python train.py --n_layer=12 --d_mlp=576 --activation="gelu" --norm="layernorm" --qk_norm=false --tie_embeddings=true --init_std_up=0.051 --beta1=0.95 --weight_decay=0.049 --decay_shape="linear" --final_lr_fraction=0.0 --dataset="wikipedia_en"
Each number is 128 + 32 x the weight over the matrix's rms, rounded and kept within 0 to 255. Layers, rows and columns count from 0. Numbers have three digits each.

# layer 9 MLP up, 576x96, rms 0.223, rows 383-416, columns 0-95
188086255111078122094146126098156120170110115129196141140077082125127145116155087063128113069070147142166202168073145159189116138161118130147126129127093138114143162129147044127169109122102167158101136128112110140154171191120138082164161138133102120105103071153078090134158134110130151157
144086171146093142138065132218081157155185123108185085194140158088069131117095143143141118088124147166185150117114070130125110170114101087139160151132155097125144068127144124101112156088159103123130142136110129106158141104130094062154034107130173121089113147137122167181103151137106137124
173102126129179056096113204125175140114078165094139107076192167109182110117144175121149062104168207142141180115143134097117146150072087138177117149172110129109150124059151063088144133138106105207142118139130120155101117146170144140149168111097153176122173196101111136090123179103060106043
159145136104159149099135197134105067111105147105071179138180100083117101092158160126115094118149114134116148097168131140151148082063088172053054117142160117130094106092089135148167080080099163163144146158183094125115181139113149146186209120100179183155144126113092158110152166169116111129
143170156088131132152089110195117123144130119096149171107134150157135175108129147118146156150127083129096125116141134187122121128151125075115116137123144140140163070142153169141152080199108084120103112112153098093145117142082124174150110053149129114103086091171067146122168086114090068158
137151092130084179129075135164130198200147182112083119181088200093154135191086102104140129085083128119186172148142079120101149171134144096098143133125111172102098150153161172159115131095153132101139122153140099130171160088113087126165108123107064170147134093089146090157121116159109167154
163127170061101130087132123139111061159104148138116054068126114178120156119128090123193143008159158181120234183118106113177147128178153124134100099095101068144127166095028209196124162104196114114089081070096081150148062125156137157079066139124117166177083137091122111112106046238102177142
239126148150148120092161144106099146118150179133150184116112176113100142117110160089108177010171144106153191039105137138135110138129129108147107079099136117117189080139115125149117111071156128125094159107106119094145121115131060184118182118094091137093091175130171126139155053124081132180
123142142127092078216095174102130085138133119035129100118120162172134130104103114120196144168168115118183160108106144131094113148129113141132173140152155148141119154124151049155131147133121067078152077117077138153064067169139148111103118085088037152090138134143128120137100138179098162163
162102109120073140116106138170130132137130164124081096122134173153084137089159151110116134124128163054143129099116152131101206115163151111073064107121158162136126075141120125094114114151161138102116083070121198123121102115082137127211133129085078135133119131144160094136100153150090094139
154122144118136146135138098130172164162111093140118148086133181217084081083128125174124130113127145111177120127046175139152110099095139185101079077148107153113141090147136109141159164136110168110154106095120081146137100118136073087149130101147087132156142110103076117156128150123124115075
112137133155126142158090119162109136094160142140066103211127136148141128174185081076125162055101133145140101132113086139123067125095094125158137124187146142131140090086173155146142111175121137159117073155088098160181187169146120076135132146137127105144144090105131151154112136089153069147
119083089135108137148149190182214134149115174112147136131074100165176194136151106135107154128094067108142100181152088133117056048111062128087137099184108184164145158112102133055065111174062108152120067092166135166161096155053182152152159070145131150143068076091157183110191104167073152102
136101113110123120070141184124143137147126152082125119116170090047112134131113114106123116162132133081161128196082129156137118125049126134120155165081122097166134131115146119136086084143141158125144114106102113077100102062103079158167128096151143168127107114139114089100115178097063148127
132112118159124181122090116177142118126101143148125112243148082171144127086127108205184137143135147041080134145116148060093138144101096130075166077159151122157090130141106084147124119105138123066103121141136098180133093156106125117139098156153117091089107152139133151155099107155123178126
067116139122108157075170146120151154119054142145133159205096133101088112124155124098146107133122090126153155110162172121104101130087097123095158161172140183162117069123096141147081094141132113155104209187080183176159134099151137165164136134124101096104134114156121163123127142153161099113
112141085125090165121121159194183110154142129088078117096131097101136148128090116143135079166170087148095105133136134126108117137124133165089136132122141161141146120105178145156137134139103160115131083151135085126113097160124163125148143182127114078112146120158174150123085123150188169132
147082129111081130126133165108111151164111162112073076107143114127136087125140040121197067156128143107179139148132123129102120096172152114130123105129187123106069109141132145099074067134144115132145197184125141120134103118157120110117124158134134097162102126107142102156102146167142095125
148118085156129151091141120170131114112115142144139088133103076110160149079145117112098122154143148114133141122151108133168146084102091123191096118160064109169130107149187111105098172084115087113093185131111172153093140103139113101167133168169148179165146134143081158135130134154084134117
080126116116081148125125157150167121113091095162163129114125107156107098090158191131084100111150137153152132152117154145158141093110113102108078169090100090171106099134179089130148174111107092148122162107118155129144102079054153089120122096002151176161132107147076174169077130173122099124
152137137146132119103176138112125073098104152146096105128157133116100110156083108100122134082090183116145088135110157151108134126152062098165150071156180105137105071079117160086136137108105163112139051114145117089123118100143178103139163090162111114156175180111114105147139117107133176154
114158133143109066031133160113141148179140122134180086131190118138156194117088194134161099112132131168120156225124145128097156102128106133235101099121109116077125147187148138156099067147088108200101106105162073089142112075174169096052106140143164166079104095121088196162086137127056149133
115134175174109162098158137168097086178146108117123114121155075141107140101176141064142052126116137073118157140087115162152121117148158156130110073145163185100066173139105110114176107164155138092105124125121116047090072103157136141147130116098150119147098079081108146133163103101127106145
071105107149140143121128116157147124161078120112114182177140119080106096135134128061079156110112105061167150126133126131123133114134098079122095090090107073115142144102153169140124129168088103158104165140169137175160116124163180144096152089138140098098139183103091095152119076197061147099
150159120138121158144140142140165092103111147107130137108168133109087141117122105133078129136141156118169101071186156119169085119156119115123086123178134121146131149102168101163214112148109081163112105138098165207160110098123132142097100196078140152139088137199127121128081068108117139101
103139152066059087141147211111150127159054156197124142169103144113127111061144130207104113129134142120151126129179147111109204099141160145114052111150125120190145081149096129158140137204058138078133130140126142139126096203176101171121094134133111131102108143104088105125161134121137140096
174162165098132136136128103162054125111154152149134161169128132160115119117162122151114115157191089130151090105066150169128081109152105106064140084164133134147090107146109109132124129140124155092049100131128072181136132134144121117124145102162161120146161150140127130086145113118106179135
122104152122144129093141197176128106152160106046182145156078159129166114119129133123120146153129072161144091162135139150093143155114100177149170126154089163131138129112141161088105149194137056084198107063138121115132176180088139104147126114156082120056145109054119124141109120141122121108
160105091159110126139065162129203112129107073087157141167108131144163092133107088121154141100128149137096120117177143127123135111140170122073173207052108156131157118100099153073144105086150177101119112115125130122150084080155123148207129219131155066127089143153114146159079123157089153156
133146084196143168155087110122128144151103105124104101098138117159099144107076153124187095136105148109148123165099170102080136093104176070125074126170097117145115131154091124164094133118124127169127114125103077099139106134123092129115074168148148116126044131149132156146137109137083137171
154138118116125127117160110158135167145135195156060148188138097100038108057167138133227111154149090125153170132127158089064092160148144105123090167128149153102124056095155158147174154127105171068182105168143145107122073105164153151135116083134113125102146108157075084047141111122126131191
090131175148173154148117108193133125118177132103120136126162156164163120126073131121166133076080079111098106140173175090119060154147114129080156090090154136164068075152145122102163149138151108073117128127117128165122102179135116162087170151144127149134140059130166109113154114103156128137
113144143035146082145147174146047104120106156103085088121101103209083086120169143072146123112121126178108138179107134108092074132147143113136128134184133115136068093082131136193143114149142158107127142057105157175118128084099133141175128184128122089125101160121036113080152098123124112113
164103120083116074153139186119124111095155122150095054110083139113105137082111089143185135081097122116150148145109107130126162149133197109153102129161116178092114155142131180158153159116136118097177067121151120187129083183079069135091140099116138158142094119062122163155132080101172123130
# layer 9 MLP down (transposed), 576x96, rms 0.242, rows 383-416, columns 0-95
157130163174115132106087084101079142065104151175035125152106116059155186156159197117139205114186101112095136144124059125140123098165115134172087065118135132156095136174178100113147128091046097144161125128127065089153142088094141123107112162196131188163105124112106155059128135093073096118
117160129167156141123171122116119148099130108162090162159093072101099169130146131084169157142111096187196141130125158122151170158124139136109122094085071143092114167179122076145126101145154133189071142158132133102105189119176112118151062186137109156141107124112110083096114084144083095110
122154081151144116137121145053163092064135160095146131142164093116058140200106124115109101107134137132088132118098114106086193143102102145121139142169153117155134193222125101103175077191183125143172090068102092122116145219121076143054038181161138137042188096091147109126158089053104163124
120189133058136127176117110127071071138219072118139140189115147121115141182114090149124113112133134148084096090171107173084141088180102114148147103142137084126137166107143160096152040107111150115172182103143101098131164093098128123195100030154159096068133143111153135142115140119149151143
114162120117177150135116122133095158081170125107128125011124097146110136141132129156159087204184115151108115153104099081106111137084133101079092142131097154136104107123135147135117135090095174124113157097116124165156123114145105164154167119090143168115126137149117140100152163148120151121
147095156143158161136120157098120142113115099123158139137095111132145154047165138168149132168200076178065066117113172133112089143146127096111120118161108155179153079140137101112100112120083103140125124127092102060156162123170143129128079081112120167107136136096108131123114113200175090053
176139125111046125132125025116177121128170122144099124017158136109067167105169128128154166084169153138093199091104051086202061121111171142071188120049106130203121146135050157120078102082239063137082132105166144118176037126156093181183122119106135100120140078138130073137155033149202198166
106123105174101064176145134111126047162114196079152158148087142125108123152089147138143056171137121112127138194166136147119171159085111102152145111154082058077129119165146088114139111175139164095148146082161151095142114117140128109176134092124184163139100206143155086123127153183131140070
103137088165132134104183133117150089174068114100120105166222096101118156088108091126097136087146099111098098118132148055112092155148185102136107172098071190074108127117099113135127168154068063180098182124152137145118121139175141112189139147122104178156080110128120108156179095081142140079
106177073180169130118113112164137185129101127139132168161069180133119088147165135065073085157136129094152126122133122098156125109155149104064122120095076090118128104140145097086155127117087169121164176177123149123197142147093144124098149146165097158153227144139181102078159157107134101127
113148136123123146115118121141124136198162122106130111125131112132194156120114133127106113121138118114115078120088154149140054133173121161130113119157113153125171146131115172115124171181173144138107150125115100121113141187144090157115114138167141064130133163153130132139099085109149118160
172163082119095127109105131144103048110122199102144117155094135176125161078049119131122139191124115105163107144119114118153121128153112081153097155215171186137130126175050099101088182141125137179067156138113140180106067130133174074126114109150122098155134121119159063062129130151150155102
163140189198052117078110138055109123078113091159142113111124131089130118127171169228118203134078157097135035144149108044166175154108112161128154097110211122184115219098151080076105125152099055116141038076115097154151111126140159126200100115158117134089067092097103125116159126161137130163
080079137169127122108126081097178179165128159091114123128141152131137170190054164081096152112142114182088111143209128116140119115179184127142126123103045136105128155153125106082106187120114130132150195058088141172143083130174103131102122098146142138132149025144090142057049136066201123173
174096100179134118111161110098088074078102109089111170107129155073072120086137115080108123100128120169154166124129182124123115149097105160177113131145088089139141194158133187154149141191175125127115127142076092150151107121108127209127147146156119128163096142120150117180103065147165123120
101167174165144144140109168116161096092051140173101128165085147180122116159127064125118097132122118127109162146081091137090144132145088150095119121109148101134164173087117057078124171163196105138142100093118136150148128104145114152140181119120089074144153192144135128119210084114161138117
171112154167129140139106108116094102108087142180091181082154124133132154177152168118121130144098090123155086122124190116106136174122117123149077097088160148084112086184100120127119100124103116116071128087065156143110124096196107126160155121100115105138121146130125076133114165125116111086
171102127116127106102127123096163110128131113143120123145159160095131152156058107131175120099116157106138085153157069144063109098184108145082138173127185085128102105129042166077176120108154158170117182092143110142091137114145116116126089132114143115143133115128166161152139115141131127110
160142103118127111127196077070137145101156153147099098118135139121119099141111172145128120120072072135097098209155109143078060120126089150113154093132178146114106091157107154168116155105158152166141177117075142199149143110133140144109163087174101149113132163145127070112152139127162124152
130216124165149064131137149111116178148104137178159162138136092173092153096151122137149157142100058129099092087142148083138159127150155152155115151153094105127182110126087152121176157112066082145137123101078159203128157147112190127094103147159103139056134168124144161142170103076101134140
090045163081115190178138152138087133118145170117138113143145139090125147115149120129126101192150138162117086132101123094175164066110150058117136151155071136151094137134121087090072196158149092129092158133136128083150132149171173085115109130085180142119143133125150176169127169167109153148
191100121122122073135065165079089124113089139149057167096144158105135183110157144113179145137122136121137166104071137165104093167079097103172153191103147164174141013167101186111182159151120120088143188154086120129171203192077077054094145129177114134102096092170164130140030133110122146097
105132167155087119120114158175151121191118148137157087104125165191151099110142105143132162161146084134121109098068143114137084139107158115122124138164074159126135137060153109055144155136164160116121147117135130149121155138077095115184179147107090101094172123088119184145148124086108132149
116161138122085109151077136093088119155145137108056147096118135094162129119102119143186134079205120135119118103144100171086120115080091111164179167142172182114078147112076167113116174137125149103097163134077138114091146109157115129126101141163102141142123127127139134126141160052191063120
131114163174139101135087161124096189135152129133153148141160155136142138158164127156135105101092060101120120140098109158100141122069141148122122166137058084142138086132113154111073093095128142155084145130151120090110135106141151179192132121179119138117075074139157159135134161133178081100
142133142130174163125100145111087139151123109118151145131143119058144135113101169120212127102125095132149109102131101097137100076074079075126126074104165097150159105086150144121146119159119126117147175161176128100110181125158138158128132133152078085143143163160063067068167115164146146149
145086093122142106132115149138116170116141136171124128060144105109115140132139091174150102099165093125110162127135166082161153136122131193116160160156157098128210170160131124153104124196137101149164126168087130123189124103158055156152080117134119118122113095138127111120093128128107109076
123102180114152111154141142118149176082101105160109093136162065112134162106149087129124115093067159108137158152123115095124133141141060120111098096161099070088115100063100122084113124100091159156096085143101100215091067133148135157100156171116194094172122118118101166095151101139109142149
071176129088120137132161099107134218152223126173141112086107104102114089131161111093159141244148135149141135078149133142102165159062139074122086173140165121132151064118131139108170137111126178141128100136162077116124154123151116101105121070116109141094137118100190104120103101192098090144
178089130064094129160132160160186123095122173166110125124110145116157131108199146099133114111179131156103166114068147184143089163153133110167162101101123096116143086075119103125133157142146113067118135156129121090119140107143165156139153136149076156106136138079143119127097133086151169135
184114146163116028089115084062157157112084114081184145161167120132126169161082158146114174166107145150077134171142112157150168088149094153150180133173129092087155125153139103134106117222153124127107098145125113124157145134123147169148161075142124114123120155079110110133149131122162132134
101142127128152079195182078100166097122154124130095091134142153163105162107161124131135134153133082125092127122126148160084100118163193115147088154152140149122184154088137132089107124108130123151136157060151176116113141124160111147132098120141166116135108130115130145186145162128096171134
132125100127081079126138019118108135145117120161126181090135146083140145138101123127165085137151118099115101114162139162151169096082158160083146098128092144161135161201064122103148125107142077102113147210140129076152124173140095121144153091125106175136133096159138158120111149106125153152
136096154122052142160119110116072139129078198135133166144149152132149116164086080142123126109109124129150134161181099129181128155094108169138163142134161108186151128143105194160085119150100149120172061147116105080092149098129147120117136104142116129140138178166182095096082142082200157089